Weights of a small GPT-style language model, trained from scratch on English Wikipedia: attention and MLP in parallel, 755M tokens.
Each number is 128 + 24 x the weight over its row's rms, rounded and kept within 0 to 255. Layers, rows and columns count from 0. Numbers have three digits each. The size before them is the row's rms in percent of the matrix's.

# down: layer 2 MLP down (transposed), 1280x320, rms 0.0427, rows 423-439, columns 0-79
# up: layer 2 MLP up, 1280x320, rms 0.0426, rows 424-439, columns 0-79
down423 094:132129087146149107093125150127154093155163106162150111126135115104128141120108106134156158152094139103119170159162202100173109127132074166139111165127143160100117129114157124155097165111116143147149107114106120160171097167144163198115123154
up424 086:113161109098124159143086146114165132135132146156167115136151131164129139150115117096102092104119162167118132123110120166114125135132112122098134144140132127092106135122140087131134152114127093123088091161110183098187130121094144184138122156
down424 091:119141149127143087137159106158103189163129112125123100118104140120121205112122130123147105147167139084120166146117143070138083147115138152116127136127150141122113097159110161159134097130145134147141145136163120151109121143143122126113138153
up425 093:057099151113132120111107118121133111188128117095100115143176183163128094109122110124101107150100143150144128103142131137149134151112081086145137111123106150132147101144114114110103110115148141138125099132103145117122100107161121114119122123
down425 092:155142084115152122089146124142167121121119123087070174148098119120112103077157089148167153137109144125112137123141136099149081150141120124119142129091092127141131088115137116131144162146159136076152122137141123099122122158125139130150097102
up426 097:122101141156084126113117144120167131137068114106121075084108148131149170147128137174106151120141129090106113102106157107144108140130138115132120124112142139142110165133103146132113138158101119094150078117105109158122113140146184129113140094
down426 095:107126108106109091108155052123103118161121122100160116156099145101138124111085169139115072171131144099122121167121129095157135168134153111121132136142130114110116085113115132113161133127116120155130134139114129105120171130129101113083173112
up427 097:158145121074091142116095141112183173088114194105064111144164110138129124138118085127134125140145119155101116100104115141101125124109090115119089138141136105127175120106107156131149103144089125167162137147104128117126127135130140141152092150
down427 095:076095189128147118137160114085097127152157105123163125127155129108118115114139146105124133145134144125156141106111131151109139088151114149135110117121134129098107122122158113165132147107124155143092125138129099090119095125132135154126137155
up428 110:131150137137157137080086135147150112148147118105137137185129104122151091180125150145113130113128152099126150167149144191096100139156111158130122139094188123113138147164161139101155149151131113122099139105116124137145160118128089142096161157
down428 112:138135087129126133196143127106140160162131166092150121112106174138141110079120095117115124133116105149142158118113091121124158162136132133121080081102158113181106086115132149145088127154109100134148142100151130121149106139169113138105118097
up429 107:165145115140150125077127119080093126120118130109119116168164127126127102122121157134114116174170141170148148116127141142138147152136152089119166140157152127086130143126134116090186110106101148076130154148142120120148105165156124098094190147
down429 106:124152143129114155118123121127082137081141146136099094161139165096133148112163133133087171106174117166179123102111127094154146125160117208140114141136135124138150124130123128083080107136132152140099131088137148140112130128100132110128110153
up430 106:143137146115132146100148099127151091131132141117146143161090137108127141104148135149128140130086119153146193123155153104141119104154119146136125086137135124096099079153170114145125113156111083116163136164087105168117117135115131122118116113
down430 112:130093120110143084101148100153112118122120147159182085114101098119146130140147123137086114124146100139135117165091136099142162122114117107090153120151155144168133080145158111127145125109117147142131143104146174081161155101152155116138128171
up431 107:100141126140121164137151114125125111178131105126170121135141099088148101061134125051140106116125118147125180134096108119120114115095063137126157142118126133140137132149179140169125126098149142112138125131133127108129135110133112138153071130
down431 107:135161137096128103138146108154120125137101117093135113168163139150113124102126130102119118095116109106146056133142145106140122150149159139138169106123131128124119165077154143087092166172089120117118184104089112133115175110143142103135152156
up432 100:161148110152145160142170140127162124124143115129116112151125141100148123140085181133118131155119138100139109096093160133127092166091071169128108168137126116117111095100122130150117129162143100132132119130124161157143151144106126080103109161
down432 115:101168065099090168143132151122129110157111154143103126106111157123154125133116136102126115120121124079143115155163092117140091121147127149106132138120085104125081118170171145161108186206127163121160168128091104139152132080144086122102118165
up433 104:160127134101084130125163119130116097134161145071109135114102119175157113133089128129149153093136103096142159130125100152143104117143142109164151094135135141119137186070128139112122139092150111112100140111125142137166140148114102116120191103
down433 106:077107132084137160123120179104115138165075144144097168169187135157103124108132117109128127122175152145108141169084117115084117125151117121138068109134114141129173146109152156154098131125103112172164126130125113113101120129142107101108130119
up434 106:094193133154132147125138131137142172118140130104117165137109125144129103074168160182111116129151161103150114127121104160101105084147083145163134182163163104126150136121140127121143127109159168170114123090091114109145124138113130125125117140
down434 112:154116169120113162122109120081100141148147157130135130125171118131086106160124131153145105134098113125136078105138159124178124125140105130126115118087158131168142102136140124077106179094139097153093115127175146118097141136095118148084118148
up435 106:081112144161070131136105140153099104111128156104136104115120120090106127085150102132119141119196114130109136141153151127132129131141107134128178157149090112121091133103125128126108119131085146140120112130162139117154166143135141126155164114
down435 110:164144099092129131102141117117120109106129166129117110097089119133119113149123155117069134141140143135133108088170112120139164129140096150134120115149097147141067119143111132110159164097078118140083136121146132137129124169129115145149144161
up436 100:103167148167141157182094162117082113174097089165072127109163126137128163123055117141147124118106117145095107148187107115096116115099097096146120099133131131154136127096071112124116156165111130141091100133151117109113130149161153118136149135
down436 100:093149154144072132132137135115079115168101155144155131143096121129129140131113137131155127104132117117103127111111137117143103119127103102138135123100136139122093113114185109117092112174150107139158141143113109132113168107154134157148075121
up437 102:144126151102110105162139083094127111138142131079123132101144161085143123102113105157181098151112109136118137105139158120127107102077129138128120101116141162092129131143165123138118126091137089110147105102165122123125122111127139136127113125
down437 096:078130119130097137114132124138146096097085157133137149108095153135160116183162093145123133123136151134151138113200138133171128166125135128123114163122103117165123127144144138083096148139110136127153162097120137133081131142117106144140094144
up438 097:180124147127145092137153106126085132104156163118135091105132103141113126119113113123146109130130104109140121111105115099140139142110126117103160165146103113124117120122143134083118138178144099146110107106118141145119156130140154099145137165
down438 100:125114097141139134116120160115127155126105154090105117134115182142176074124105122098086169133162136156125114139114153126158089103119146126151150117123120151113119151101127110125108160064133149127130111139130124068114141130149125136127109097
up439 090:180121106154135101141126138144136154106133178153157160135126124134132111142123129114168120138099112110108151128116118120127143138108103140122141149127167088132128143125075126167160128109130118112123115154123167193101123109107121184189090162
down439 091:120119133092147170078147148107120092122095084077148140134107107149118097115096130111088112151152134139175111116109151113095119092149132095104118112133088140126097133159125130110136090093125141082132135150151096075143152168108138095083091098